Part of a small language model's weights.
Size: 10 layers, 2 heads of 64 (1 for keys and values).
Architecture: rotary positions, normalized queries and keys, some layers without attention.
Training: a variant of Muon for these matrices, 127M tokens, 8459 steps.
Each number is 500 + 40 x the weight over its row's rms, rounded and kept within 0 to 999. Layers, rows and columns count from 0. Numbers have three digits each. The size before them is the row's rms in percent of the matrix's.

# layer 4 attention query, 128x160, rms 0.107, rows 0-127, columns 0-39
109:471532509404517510530454518608517487447475522524537454501512448477486446506466513549538534481448468487529560486486501548
100:558536556458543567411493406502484541520469510450442495514440504458491522490483466510505513563506490510453498450515595487
107:503499526462442521481501505496400548492514486554507510471560461517475461424452551505426537512434526479484469472486463555
112:532584539552580520433457452426552539539450471472407418526479513512514539507503480543459529502462526499552431570509503520
113:434450460536469538495443487465538434476497541525521519568501473513496443423474454473485443480546514522482463490434474481
099:566566545466459528484446402539511478484528454490521449568527465539590546531499573548523493427464499523460526572497529529
094:483436525502466442479527451481503532535510514472446562502498521445509462478456476411506510542511493586472488494516391532
115:552517500534497536464501523450483544509494480517443422496496488548525486521431513559469558450531490475466500523427506508
110:539428527558492474554532477489515465521525499575516430422541467527575535499528494525534537436602540488492497518557526541
101:495451521478495476558489525451522474527542518511516533566518514476513504552449505474543456546494536490437543502488437525
096:440491429457475504564544513521434461473465506449487503492484555458589547476505528457503510511461503416511549472571467514
105:482431519489545475537553471483550428505477461524452495542472476523546491473543565507548516431439433443499423539451501500
107:504521486422479489518538496476451455482542503473527539507393467516527549530449515439478569503514496509525498457520488489
103:470525523485446573578456497517430509390502522473507525556478513479577453509468468517513488503552469562460488511532516555
107:586546452570559530437489436426504569445543552461456462491526459541549604487561475465553512524516540509448444501501465529
107:571533502582535483530525442444518594490479473439535529449526477500482477513625493508497534495521511505475489545448538530
089:470475492412467516491419473481487432425480435500525479476434482550529490524598484539501510504508502532474431512546531532
103:347465503527477526608522465524459505447474478447514455519529493479468500538555507539445515489512539545511508534475512497
110:472547469538501519549491548499450444496495465580433523536518455615505474569488501523445549538544501490530482514494564544
101:558555511505423542523464423487514517469435538477465480485509509541528470484525448544614528426465562486522507483483504522
102:490459518457508525442529477424544523485524489455491541507475539512482491501444502510448548418528522501445408498397527523
107:521458488439520414521540452455474616537548518482466496516509481507568482493496515504486534508418480520491478481517519492
113:468449491437564532493522480494437436543558460462468540469494510544461560464514510418463488554502467483519471578495480470
099:486520512531418537535499510451559547533494535534518516484472509503473588557544464540446606558481546522486510512539476518
102:457489517550564535495496522524456465511583421487443518513560458517452551489445464539503515508533445529508432585505497457
103:536548500472444475482573461565437468529556504504442571457500455493477536549552518519488511508450449487553611479478426439
098:581488551506531555422429566515557505524498575539435508520524473485465435514572449556519502547505460539521509567454462488
107:492532531462510490524440531511471531557545496504461519416516489638419526454554470486495465486472533497402511467513487504
107:400457533531512406520533478527504418530544472452475501444494419479503536530474462480503445526449518505432523532495507523
110:429503476530463438487547499496418455530508465415529563542530581492440486464482495474509480539477480561449558513564488515
102:531464506527546494545574556443566477433528464518461489478556496555429535544515547495467548424492477508558466521487546395
092:506587436531463560507506559554487530469467502481545537480495493473449488525520478433462455523542444403498497462551584471
097:487542470487493499516591544489488481472498496504545475414445483480482560558441439484520465491474521524496447450451510372
106:587526493482575528463510475434531522479564428532439515532473436477470531558457562419528537508478431477501501489526444477
104:468521480458472544513512563544477460413518458468549492507531505462450464576464474500545535496435497471580503517476536423
102:527472574514521439371432483522503424529470486461440507492498580417514559477471553518522416536478450595559451538500486495
100:573464474461420504470517513515524503515496504482451480536523511504519421499497490507501538513437513519489555467537460583
102:590511514443433524549545467545464514572448480485488486494461529441442613516441515464409582517466517533490568462539487459
090:511543507541495466456510522507499493543442531573416509484560515426491519517401560508505442484495472516531533501521449469
105:476485487515526530567477427493480440479512479420522523522576525459459468485496539551580486538481427531552543584527499491
106:541431635472512489479446444484534493523515413494522577569510531471514491509504547496415469531502463507498466519440547418
105:601535592523468515452501439571455597566573466506515539456493511487536558513521485461536534557486494497545514451503493514
100:418513426459469524483516493510473520519501520449524467446573489490449529473446436465448522522479526459465500493489535451
106:458470463543580496439518568473484423555488463518511464506453456479516512443448547494473469487495513495531482510432550546
097:562479528522474552516421534550514512549482537509508453565534541516480510476480505528511499531475506547521469548568479541
097:530527571522577502478510525477473591516503487476478490540536461469520441506598456508526535519482500549567444514484539519
095:422616482466457474575504537536441518476531488507569519500577543504428637457483521474492499521444473547472524507451486431
100:497475448569460485455485476447490561476549515560508532542550484544472572490534457525524521536477512504557463526461539478
101:533540458446459534502521480543480504453496533530540458486531491466494539442537413508488553479467568420474508518442524498
104:550473517529531520543462541562481551487473503470531411438582528446540621482437530413458412565448478466499456540509497494
094:623466538466507475408478517457523534515502460519545412451466520471421464524499478519541482472499519482490501499480464563
094:471460630480531460525439501474531500527485563580484483501550474526552473516545512474502464453463573561442477499578511439
099:485488577511487436483507469516475492474516449516521589493489546451445508535476584492473542489478463517473444419511529447
103:494514463476499494442436535439542465514481477524474458461464522489521512506486432523498537426536513590560527440476467477
115:514501446489474509540383469500541579471527489476521503441512450543497536472577508470492416503467436495454568500555524504
109:568565488474507488442496483492409575517518469470463433495474457510528496578532512456573543411378446507469483446528510558
105:538504548546552523514442481463533533498481477516598530566537473495439485547468569509493484466473454428503434509573488479
111:449560548476505590524506525573502531550507518494559530458462539521508494466438539496522515497503451376460536456530573515
112:426488510515444514528493493492466398550560571518548568555439548502518479501521500520505514510501451513482517431562464577
107:433515584496507510590526512504426494441510520484554461545536517513546493440463565525456502452502472566524451474436527448
106:469503528460492502547490562450455525511461544540442449550450562470444487525461448504530636501590525529515513483483499513
079:453531496496458507507524470518469489483475525451439532540460519446444500483478503494421485524488488470536409467476477499
092:508510492524562483473526516465520526478534520514489533556524539477561504540490509558475481481472496525540466483456509530
101:553559528458466486405562518518537480473486546563455577499461453437535456477543512454484465558493571471559593528525465516
102:453422487499510487484500486550517503558500445455470472505568505487544552501497445477537535481522552454516530513507504510
106:533492561477505489548531500506512450546479475459481497465598556483477516559495504478492509385503411543545519475526523535
096:480489550588443451538430483446499467509496516468520436481524457526460509468471510528414489498488475500502509475409511611
105:429554506587576440541550454495487486439434474536536509546482513488475470500505480573472489431503494467487517512535543522
104:500437480540485486583507466412540498445460470475436507519520504477512481450569465544503534495465518509550526541501457537
091:520507541485482528487459437478564461465519526454452506562445442527590589452472566536518518457501492517506426537426478530
091:486401536531517455491464514472505531472476538451436504491518499468488487542458554516539492548512489484478530491472477475
099:454461490492452534515533490505525582534442449471516548563499496528510452575387505572463522500515506500471562472515501571
100:477496522515487426487464501463450516534487423554527505462479483497526539477556465565526537406485451547543464455525455456
097:565490471474487493562528461514511526499456492535540527473484472580465465493491518493463545488511459517483460512502415539
093:523504533443484522540471533464496528463558540452513624556545500535532497522487522479451467458450522490416516510484520466
088:488504474499453506454514524483519465448443481493494492543467434424562500501504554493522486457560428541500490510446471456
104:520486509504493463510497505454492482528536427495513493486423488517486515483411445477578496504493500524471450498475533536
099:550548500514498497543537450519563526465484538511474537432511462466506482511514553557539567408471487501443467491480496511
104:511547480497484545536543514505491479454580564476530487515550475512488573497413480520523466516451550460475473522595449507
091:477456529505481538488527516451483442482546418536471540531512568458523553498504465498518543486481504549578476535387469540
090:522482493493406430482537475467517491503528409554530447458501498600482491543545479455547508450525545519540501560526469498
093:491533443461489521524551534487495553499456538489534435494562476456557497582494501582549451516505461488528492457453384547
091:454497516517539475501491494500470539469510537513520459457486512506504487526590466580510511545498461498459497505549537522
101:547477442531514473510543487413505508477526464468445495461482516536450391493499471571538472535573439510487499478534478477
092:464455507524478433543457461431500470470461462477498484499512494485596453566464488488536512470466473511450492488487496558
101:465489524464541473504516494509449507501475528492401477483516509511521500545502609501522448497504453588527550475544543488
097:503524561477484545497448488484473510499528505576530484455497398414487491477541539467490444481506506494498478564557507523
090:448481535497425489525507589502527453541418505580501521506431523457461530489466461505519590487502495547554498486570490482
102:577453446552458513495469475488455432534561454521496549533510530515463471532450464484543529489505500481478505497469457513
091:542460571453443466511530493452448458506471551494483514544426545532508489528474534458520456479465485541448476517539465451
095:523426476477502462498514497564515485541515519561507497521455492423521495521497446496459432517515464492584485497474444446
102:493557515520491503495507451520503518510500463566460509471513428567461487502523542471467522487464465514481501579611609474
099:435556496471482422483527412579499476492509507484445451502442545525439488482498495448535495542460541503484598470476416558
098:539521502518471490536465532514492448375454553509434429572474522536471508519491450490509514567478517511458532502521567475
091:476481500522424487457489508537562516520440429540427507505480489548493484456448506501443522426389488485524510521504496500
102:536555478480513471459552507498546540507515468399483584568521506521475466456515497471528448469530451468511485433527524551
103:446571502523505488528450480477489458439455477517547451504466527544477495486455459591576551470538527519471458535442493527
091:543475454417490540538498477458512465514548475522471485485505447572522519440430503521562510519459488548455507470502471446
091:466494492513475542541480491569522544449428501458535401472503504536537469501513517505405469498543514473513519478547571540
105:440503529555408446453468456533494548535504513494420507523486462487482488450530484525612539553481516554516450468507501524
089:518468400497577474490474498520540489488494517536535496536538475420469526560505548455515478479449469519482498536482453611
098:494533502507476493535532448521501539502466488467467444516486474518463579504500486497459502485500550544527514476467534398
092:486528484490501488578465501481539523503497550471542410479517495523436518525521456463537467430421515510471430461461536498
100:470470550514529458472531444506504479488462526508531503521561532539479505512517491533519563499551505542502500494548500501
105:537453487536534517457569506429540475489416475480468536527489515518494509499476475556505504485485498528483476499455560438
095:474494460537592561491503487505450505488564460430490531530497545465550457445554484527538500595538488538483458494527401487
103:465511456460451554535493446470488474511477520450548581429511444466477601521589484459424548566504482500542509473534492492
097:524518461493608518542542506509458543453485515507610508493516492452496506528451555505477491508472560508536556425474543455
093:488500477461429473517538538417481416487553530533474516518564540494550461455518451527543475483539471480541411467431470532
094:494562427499508495468498535520466546539519514566546510510416531549527533578568455513476536434570532535460440540482498460
097:471472529512538493474537507506488390510520509484501493424511528489450501491439505479477498526522489514451505503472539546
102:409533528433470501465572548452523548487554498583500493477529478574395520480488477499529495535449539508536528520524474487
100:503555507526490512514520465479501528458483530580456432522495532394504491450450442523513521506410530489467519482507495366
101:481580445609537519526412510475478467458516489536466526478494540544531569512516460409527452515522498536474515513522513591
086:463439491489537576493547479577467431567469511559523486513489579502472542550506500459473430504466532489492479572507476473
084:490446597514442526530454418476512474492541549513496531530550505542483532488540494454487566536421557522437515472482493480
092:529551457455496523520467463481551518377473458547524484522483513430490437553495510526387469497497470534487516459518436576
093:482541505448541533513501486476548437538497453537506468514441475528524535554497467488474577468573442482537503476494543578
092:490492511522479479550602518454483542538520474509484450558528522492505446521543473504444465458475464468508537537527478483
106:520490470488504416564536509458479488439524525589454443505544479489499484436515451483504545479502537495520504503493507464
108:609527531546493540517511466506497442467517532462492526454566491480507510497445590455573543499496447507527556586528456525
095:508536471560486541480466582537477565545579517571473489487530457470445425571534482482450463459506490515492531434551409517
092:479494482537463490448456459469515456497455599484504497503485524475530499454494461540482533513454490547525437497570460489
099:539520510458526450497436534589425576480496481453543611566544493546503463447497501470476500557505525499442440458467519532
103:530570524492488541509541574498389483452437476507494414515537492505472424493493502432478576511561500524517519431502494456
090:583546505505486561525417495451470528468489544501570526516551421497567514490488494556482429462526510428567510469519478496
097:502469492535573468479460493549442533490468519581547518573525501477547561543472538487497522547474421501524534512582476514
103:523549557458480499497512541471566505493416515465427527514506531455437560477484476513580462547542577494510564496534458592
# layer 4 attention key, 64x160, rms 0.121, rows 0-63, columns 0-39
104:509483520422563527459485466566526468477490452475472460604530513487445527516499482484536498486507544535579567483509504514
102:566524486508510456525480470513478430606455513497453482558500525422525450521565557507452487431505583491504545417517547505
095:473467529508467501574477487515451517544504513524464464484585522478435506427485537442457437534551471509498504468482526470
097:476502510500522497460453545579546521430507514530500434435521576521478556540420541521484462405581470458537580532504494494
102:526463457519544528533487467486523517496557491440493541472493517434516564548518454512495548603513543498593494509480451537
093:503448446478483449516530440578584501531486475485557493474452446503505532470451484463463543439466446418474537464535520528
093:501506557447449433455521500465496528525543468489553507470526479527461518491516540469520526551523472550523563466502477551
099:495512445530475491523446522441506542552448566529471515532479499446559527432471459535551556518567456525482512447418526539
108:487484515533527475507511475459405391450468469551531465493444553480556530507542477511529574413510469535606472443564454441
106:567534458481519430554508547436551548511529479514422482476548529436500511454487554489517499566499424531516426486490541570
101:510514496522530495466499504553529475452443501448543553555539487438566559521522457446527547481519500513473449489443528551
092:478491549505469462525472505476546528506533470504522535466443458440583463532553495465501531444492514542513479495493501568
105:552555529508427431557578503455479494487514512513517549533428433480466580448499479465505475423531436522505552507504533493
100:585543511515521474520581456506556515517537521536509579477469481399586456553510515572519525462488423494482533537527496504
094:479567568446528451472520512462486478465415591498543485522545493490492508493438523440510463546498438453488486458523431513
092:531409531516404551498484505442519500500506558487528543554506494426539514506522523443499544519529490516507460474489481492
101:489491487423501402451493545439521534521524498522506507431461463526427523472515549525471497509440495504558452554554489511
103:552495482520541472534496528452476489563483482536508466494504454469464442478553424468497425576466577493495506482460462489
094:489517448514521449493482512465447496493548486494505547519521530469492514498548455526512468573507519525464469491527571590
099:538425508513499511482547433434474484468433463465515439463520537587437498497442407530495549547530472569522445473486525453
092:530472456524498464554505418555507441545472470475534479458521454488513431515527478441492482453468486560481520537453459416
092:480506525472490453488479450551465564522537526492459534473485482484542520481538555518469489535538551523516476482551523538
087:503421548571497496502469518487393476455566459501529564517513464504478514499547472470527520552463477502533514514518535464
092:524538489477414496513478522486512512457442572466474549536482473599501468579531494521481531514469431454425484529534516498
106:509450472536456535540506471466492415574462499453523497515498417523488552423469579501495501504522442505475447490533417510
097:573537485516487487513548455550535494496509552434479576478517529549517534535500536411463515546514461475517499572489433451
101:503491576468536524468486486546469453473461515519518535502435532487501513434522462526457461544535415534504485479483516529
103:488447443486564493469438435486494536469563477532493495472450532504523534537542479465568494471496497473509494478496558548
102:501516506502488452563472532503546471570517511411410447481404549486436545425427441534486491534489503429413574505496507522
103:459522505502501527553519562477483431436440512500420544564494467561525513479471459456507480513517526445448492539490479523
103:432454514471514445490503480500531575492505455520509544488487521417504464475501455499536527434486510505567543536525549470
108:542472467499574436486517525534521519550534547464422435516502462501484496508554513438524461548512468443527491476559500459
099:535499411498439542439494479521510450509481432500521470445524514537405507506485476599493547459581509512495451494549519512
100:490511539459503508463502479512459467536493476465462496507465454511574490560521558544476466491451476487481526560496428466
090:483528512523531473462520565493516521486473486522533523481481471398507464428495440472449449549522517564528481498437587502
109:500557481432499466478503486554559505470445510467463486520491454488470385427584491562526503531524508595498450501513503440
098:473471443550491477452494468516463525578531468463491579525483417477465494558482596459491486523444510568515498481484540561
099:447504501460585485536460464503502531515488510534545486483526557487452564454492474471466515465493543524525508539476480468
098:449565506463448520477542439515497555567456457488434484480578488477427545566500482454498463537451445522446418494500472503
105:505498445474514462531460445455526466473522558517482513459531547509448470545477571484505497485542512522527473471508509547
103:494458514482529516427487438530515508539408481505512508583539510475525495564492531449433503489541525479439430543453538465
109:509472548524545508532499441509481521553510441493427515478475521504525561467491484594518457522560475517452469565520426554
104:479506498496438467462479509507490539466444471532437503477499520489517508530595516532447557648444503506481495493490511510
096:536461435495490561494527430518440566489540464499609495477515499493444514438479563486500558468457539510525502515502498533
098:474520596569478458552487548503522493478527535474500414502506458541555542469531483538522468463562495455560478509534483508
106:559529482553523475525546533492548486552529471562474441514446472520459481517531441456520566568533481530514534518442539465
102:455512550430497535537483407445525491515561492500532526495507538520538422552457509497570467460432579500487510459473471533
106:468516503529488457452564544457426506472529556517438522509456485528403502515510542497490500490550489506573546525463575414
098:501520551523426515517494492467567425480461508444536469517580496508477512448536529545444499489441542524443524537521448446
104:492521538586427536516503503428515445462545566480470462494493507467480524486545560499534506555525547516431484530501489404
104:496442592486470534477489579493373514562443513528518514533461527511480519522565492440527459527483529447523448520453483468
095:481529515505532577481503553509517502564465491533398471561492464487495475490475502414534478534498488516507492498466450497
104:552565526543486581571541552477580514562551472469543508517491498410433497484490507490479553509475530481461485511571515518
097:526479481442526521541408491419509457544545454535510519520426412516458472496491524501523534500478495416519450517411473502
094:452427477469558475538537550432499541527482519519437510443498481526478473399502550558489499533438479528550512500585509486
101:517541450502527512502536515424438482442580509556478531519563444549527492502453498530508569446534511474513488494510472548
107:550464514493520500516464468488519460441489429494522518464523446486507482495482510455495489524527477538467469487493523484
093:399519588534526494441518535505533568463511494551474524492418412519502503493506511521478510438531561533511562434514530498
103:517557513516434448476451503486527466505492600451494469482499512454497489465516522549515528551523484494518507465448457516
099:514541427448552471515524559535502544458469505444545515499459516518474506550461512470537501483517463524472524531525531492
110:465450494532470571568522545487538558486487433500423558444507510533479517485500518439417505450608535560477445469531501520
095:529434487542463573483500480439516566472440487536517511509465438552533526439549448515429459482491516473514445494565399525
099:502454420476557476477432480434464549497535539526503529505499432535635479471474582549487497447454491538469537487560498507
104:510529492525435596514627504471534498515500535461473525512478496438477490495552412506537453535552497520535516527520455455
# layer 4 attention value, 64x160, rms 0.118, rows 0-47, columns 0-39
093:482470521470490493470504517579508458474520518429561475520507508550488504481603553412536474537592513401552513450518551641
100:456551504520440503542485516514593528491504542484510483501440543542510430471487466473513469513527440479558479497504521444
095:492487450442486536541492554486499447550534579478540458544493473549523547405519531494521518514546456453481562538627506493
098:494503448521512505487457485532519517503440553462506479412490512484548523449465501481495437508412486493521478432492505479
103:534523440382477572566442519501462561555495551531529552492508492556458556504575544517542529516513516504503524531463427501
106:581481509523459559518551507505516512556507483472502534550452436526511460422527597418520531481505438492459480525557450470
111:556573505491524549505495533542531535459482474568519482485573463513542573507517503521477457547568519561475515431533529478
098:430477475471445451404501446479447469488466514499443509520412508521446543453561520459525503529550480539527510596547488504
108:475516481427481497507509514448451553495502473518531520484459543474495459442498514562547490430506438533496492429506469469
095:459475453552547463538485544509451474533478487460541536512497501510542526473450542522540542494545467501556468567553544464
100:498502519506557492554548509525476441552493530503510534480486507555503467460521499512473498510454454509552472481537495519
098:489540593582494509454443460552562506529523468567479478515497579527510606442482475445525570533518526495457483478477577499
100:513486488503516488506493499491487509437475511549462430532487530446414530531505467535541480496519393514431482473463545526
100:445484529488541511493505535558422541492476483488545436520420550553521478514428517478494516479566563546507481486511404508
101:449531544467495483475554468491529549526542482483497485515534522518500478498495521424446592456556468446478509526585476494
101:418455558453534514459492437519519561545457481473492516560470504589525562543467462508448525515526439504455489581509497485
095:451485516537564460540551449452424522461553516528499548490510478485534470450474484478426404537501495520529532436440502491
101:539479486558528446547399561501485493505450568524487508429552504529422515454455528496476560533497495494461510480497502490
106:499606422520549461447490451490468435533424559492535489523544491562500577458470547490512526456461487519429477489483432521
099:503430551570518496460507514544499479521534445492532477442623518468528541563578525415512465474507502547440482497540529490
097:559485562524529500497490546512529507548611496546489451450485481500504482453513504511523488509499479497464526536490465546
099:467462507502530473561522546504447450565554446461509503522506530506501505573553471413513491494458446471454507522470547490
097:561504524499544468506516499459545442479445543467406519421536473584557434464438506446463520486476506524516575512481490448
100:496555494530490539542478578512511499487527454420468489506492473556511433456496488457548464480512447536570527508503529495
108:561559470505526532532476441543559473506475508536467495528513485560514473520515483563467425545609508486525514509526578503
102:414431393550454466451504526517456484547541500491466444551564450481519502578537537468476479509529452503518515461485431519
099:486516530521475437484485426471505509521474505491472496494476469458543514589522524531548521507501517440455434476503564497
093:462549496560512446590451471470469492504542512503467449504430516510495512574520515422524502492564532537509583475571412505
098:472440474514477534430515464559493493506529488510445473522507505483486455527546456454528483492544493459427474449506464482
094:547540524560484525488556508473474561429544532498526505484516551468571481519466537481378546504513554483436530447461559420
102:524460569566475480452552510532481455452514543467490564544486499576501497452520590544481486496494560508502539436455503535
100:483458588496504533466558455563517578552526578504549547446538460547506551497457487548599451516462574474455455487460532489
104:573495467475518485552550468465527432539508556516475489522482482472540498575456526426497455539524494517571536422515483485
103:501443482505530526467492543486412513492591509466456491536524456566489480482568507463568532476463541531497489514483599465
100:409486460483518471536509497447486531500524441447443496518484580478489480480508472456589452466528431529503509497481518477
094:519492518524563554445411463473504455494522458494423507453532476512485494541418510522533456524451514405574520485527513522
104:479577402524453470535500486506458525460551534438538483553463490539451440523443488477477502483449477505540456494525498513
096:468545533555511458502504480469489471505469475495476569515535414388472431493507562499492508504499522446524526508513506494
102:449468492525497492455499494538479432508503548482513524529423521541473461515490519497552526461509453471539555477427489489
094:478491559500505492442571500458506469606516503536420501491455517488473490473555531470476537501452461402474477447555513427
102:498506472479399542447487483493519496533538458486506462432523507483546478534471470449490452452438566503521546462472505428
097:489479507428523575552428511563480496521416528535486521538473502463555533476526465444554449503533581453463485521434522497
102:520524483481506564453487444498466478493492520537505508486481506504547502412511484411496536470471509505511528427511432549
100:521545468506523553531515454559581509484536515462502466532482479484526526512494464539528541539457500425527479461512468520
103:548586515462515567536571537474522509458497491490503494469563532542523546460530501505491508480440480559505553511503501561
096:542531497499540504548528556527552502488461477502408485507553480478514572492446518501555507490476523550548484494470433534
094:494536521533528495514481527560570498479472570481539459440504495504430546492551449477521523491487530538513441444406383475
101:431461516456468523504491439506452482525447534567507424562478506520553462516456582497538501465480512501560488477498489449
# layer 4 attention output (transposed), 128x160, rms 0.164, rows 0-46,64-110, columns 0-39
109:473479483492592479557557454531457448506516557578487495505484514435456498597449481545485473444452467589491439462493424405
102:500471476449472513495461510474474499428492483485508397438502466436426527536509519580463452517468495498492501462498520499
096:537509439506504459478510503505539562473513410469530480473481462533443481509508508501477497455427470487547438431418563516
097:508509532523519470543498608499564502506503461498487436549465547508478528464531502538541501529558485551438570539452575541
103:529491491507529521449418461528549469380513504484472484565424496453620462456459587505437474553512504511526488490452532500
106:462597528443564460468432488438429474457455540559516531490506503538514564502451472569460560494543530451524508518500493600
105:472466516533498478481450482512534526541487485479473503462484480588486482520408518477487475475451589560570485470431497488
106:397439439482509502601558486565505468537539487444466505549486493501434449550455467532455506427448528559521488391505553503
103:440498528551510512523477470506598492485479548426528521388522515488575515557488461461548525500454534376492532562515482499
111:508454478500458512465554516530501465561576505490489442497535491440434420508605462495429474487515462627490487496477507538
107:487533464496443428437478506533507479507533508464505475510461465479482476538480518467499515459543557507463474530463543537
103:548458474471490521480523575571432479509505542495462493416520533466502436541491507486442454460425481489561572500538479461
098:526514425452482507513461517471578524531500493503553544481506479493575467410482504449508484525427560510568514482538519462
102:455510469491554478493527438476483504485478522445514504531455504485449503493489489545490525517471455461485560471521534568
098:519549531525506484551450587531435537497461543548500544420563440428544441471570486427554505537480489541470531502504561530
101:496440496501508531517545482505473462499466530489470559417479501482529515535484604437515549470581519443504460464472530565
096:472455511475487552501492527526469417461549459547495534557456509489452583516526498473543564469484480558530394522463511494
097:537560544456575535458515506491518480515458452508538581557416494524552535513557544576465482444503548514491468453513489526
099:443448538455493490461530451471537492457550427486567501501468534497485491460533395454492474463525500503576502411445489520
105:450505478488453473517550499436532459496505495517464505537524557491481517513430452529480473492515533433498552529534510502
104:502548515470423519520520508484572507486380521441461505523503505405539539495518490467481499493472472506505486515513505411
110:445477538593477466433464466499520434492452479555476520476524537435462465415399458515445514491543538480522536467604511506
088:497470507443484446473454494468516461486528434504456454510506555408476525561544496551428550496430504482487497454531512472
101:498466470513470436508472482436492575465555527550530463486441413485485535481442490542428526498400557553464528511513466556
109:545424528549468528436559499573453565468513456488503459451556529479513528528525506521505483479457548538517594505481508506
100:450402576545525484481511460473467436526476477529488526444467511492461544515485467473545453535473540523570448546446553444
102:534469450440518453542521494470484512490545482457465515512478559525476506442490523435488516520486512541490544476479442603
101:644474610576486448489522450466513522490428488516533544479542543497515535491526421550508508510458462513523487477534584528
104:495617502438521500548498575537435478568515437478529527435496513480466501527420564514496526438537489541560463501499523545
105:478533544456566545518453595517557527442508486527422485450486469548461498511572420558515482472540458485546492532455457522
094:418469478390505532482506502465455510514525461519452527489537509512549501556498426499551462503539512511511548516532421513
105:445533468473488479506504513509480413534559370505446489519484489449527421507522532472426535502583492521493502445528520519
101:443551510533540493497439558522511578502457474533500510474515547466502530410568551509504500468492468493451452527505487473
102:511526527537570451523544485543532493501442499512532498468457459511483572457457488568476547488510532461576484476495482535
100:468415508539397555442495441558503488488527489529549439524467496541438496497438526510476473511457523500492455493599518506
096:422521551521495428532521471516490546537472529503550567466453482563577540461548472520507497472557518530394485479452446484
117:469452541553487419530501468499573474533493516556472513491533497482441534470501509502526465531503555556541490573491535533
105:465419473439478469481490454506536518522575467480491468518486531591532561479509476555499445542530464456477451556519483437
105:445468419529447462547565506508446527492525446455540500524524463521465515500480526486564485530459533479480496528490495540
094:524517458449494551483485472547511508480454487430573468544502489484496503556439560531481478559503453527457449535432566584
108:463438504519525512571529465512480509451486518478450528551488482505523493443518519530533510505493458522498527501483506541
095:473541552498499443541566559487597545515556499515502565499497486507491488517485538510494494530463422531539478536550475470
094:564491553481551464565477499496548609444494492479523493506527498541473574556505602518557489514515486480510587465489589456
103:468447570487458478488431614465508495424453515540468523436535530497521481449439526497546568468490455534504502507454483514
102:471544472554587460506458458514499523455540524498534453451475494540470457507540498536556580465557559484473523508489493465
097:545452507463400561418462453471503513377528527465490442510505469514475532482491452521447470521558474507448535533474475479
108:552579414535528508441511506510474486487472378576518498536528515449481476559488479476531515518467473445448511513547619486
087:534562519505525557476529526472540569457464412455541508505543513520523548405581501500525458482564543396543545491540523593
090:465484509521422471462507513583574506562480531534510556480458563488542494432476521450513437521479528514531459481440517468
101:456449601456555520528521441469476497549519469569523471523485507475550508462486602532462485529614547471537521526513524460
096:494511480441529540448512453487525493505486478465525535457475481518492466483450477465501507492430471421539444442518450446
102:450519474427429486581511514452400481522474496498499520459568452548478494535521474467558458495491507576506531515468476492
093:511460480538520416503521482530543479600528500509412470558455506490535465461519600441486472503496572554484509460511471430
109:397510543488461543503607499536407506477548489527548552480550507462482520531544518473509499534498410451473484488508504468
101:625592473544532464414395518520505517458509504540442446466490472483535505468538537514519550574480490480485534598504465474
106:552484454424527515500499466476511504493498476552524504614454466475487491476502496547407446504484470602464452438513529484
088:477508521496574387450510508460457510524500481459490501509477495508567578469449532473505537517531516490526409557463531479
094:485514579543506504539535489471484482490536521544533553462451543530516487484488430509426458513468443551593490460515449484
097:528574505577466520583491478423559567535517476537611521596485498556518445507442515472512541495520516527481553503515525612
097:447513476537549512506488503542436464522484469520475521526463538446455485517474517480495522481497435522416502466450481547
092:492475577506481530528509545545531497456544534470554514546507527472563463563460584453460489480475521531498481520524446469
096:457488466496504569525471539502560471482566463479432512519509535538481541519504522505494566503532510509526444500513478442
101:506512493424484418494380537470536499491514491507463500528511511506545492460451523516502500504447497548459549575485455428
101:577517545532571451513461487492557543524449549425509492462553458505529498503485469491467440501491483505546536474484492488
101:430395470560536511561535500527476485510480536484486428437603516537481474488451499508561508508464435455483576483409571496
100:586550499480518463429501502507495443530482534516426495544510493533526493524514564542517529512520496507436490543502469528
097:587512568569560532451427489475514520516566462502529440464466470536508525476532567459545507535499502554462514507504493451
100:488545477492607510462543531483533483489596548545503525488490523561573431471543444493504469529573484485470474449517523558
091:501433523499535481517524493462457577525556519450575409496512459562510502580588467438422532526495502469487515496427534481
098:493516533500508494466568467539574485492381549529497528475530461566557497405455521431514548522553437474522536457485490501
097:428448519449493587478537519531466444567444441453498549541543506513554438503509533471566446477568479476507471541515541491
108:479448488533457506559528455497481458502461453543570565510565488537434442471503509465499482456548463487471488513603511477
095:468529470521426516415425531521554519431568508480480510522547465506545501497495472517477509443537497501508514519477467518
098:545513525501504542484473434562514558545438519519548496504492406503530439523547527491559528506485477525480535554520589510
093:365519451467523525523491498562525452504569483543497458474452486425473485541490513426573542521511541527572492484471471453
093:585497500498475497448464466493544522451490560507517458571524514443486495536548442429557467537501484452520542519575455487
088:461541514551470495486564472509446545489478514493544507497528574527515492524497586460485467538535486533474540447471536453
100:564541551608441417495442536483515516524477492507528459539493493510452493456486587516459551528427464446545450494473545509
105:489509497527483506507463573512514483471511569457516497485517422537483532509548503529551459452471516512458479488502467519
101:522510547511497464514573419531474413477566464528474505507510478513535484580475513518561484526520560501573508426524516511
101:622471474509520530494447584474525534493579500508429496490507526531487466475517485569507556512537522530477538509432502498
099:533538451488568475508458568372537459519586547485402551475471519471522503484521489465544464509543448551496597524498538448
095:555522475534521528497453520449506520467521508473416553468523428535438515458455545516543527538454483492631481515570538465
088:504465502479509458485468556570469488496547500477501476547479478509515439495504452532478409451524475524504471422500492550
098:441523487560527456493510541493447514442463468491495497507551441461425524477517533513439514510490497536530561441494502488
100:554474553517487507497468438485535542472492554476501529538505542538494523508550519521513494502572443503482536432435507503
097:564498487475511465485503558469546500481519487548403542497467531523478511501537483461476562501473539420567570447443440463
102:553527518465476486404441511510452517511565466477556438413475482513472481543464508481453435462474519504542458467457463490
095:506457522546460541534456540476408489494413523489480455457476475498538487469501455530476496520485484464466514455432497484
101:482494431537528484408519524525417460508506545525420461521480538441538567451578477440500573454515510486499413504492448495
095:507514497497547519530587416515521451567501472448512506590444430526510503531526475459486532536516499461500456472503513481
101:475442494445538519546576462398465466582515474509421540528501585438523564482491462447491497486489428526509488489470478566
098:456460495516586452577529496502462495590505498583505558570463499493522498494507585525575497505507539513518487477441458494
088:505497560467542515502446532567534464507478588403508480397474522514515490511537454521462535488543541530539488394459436492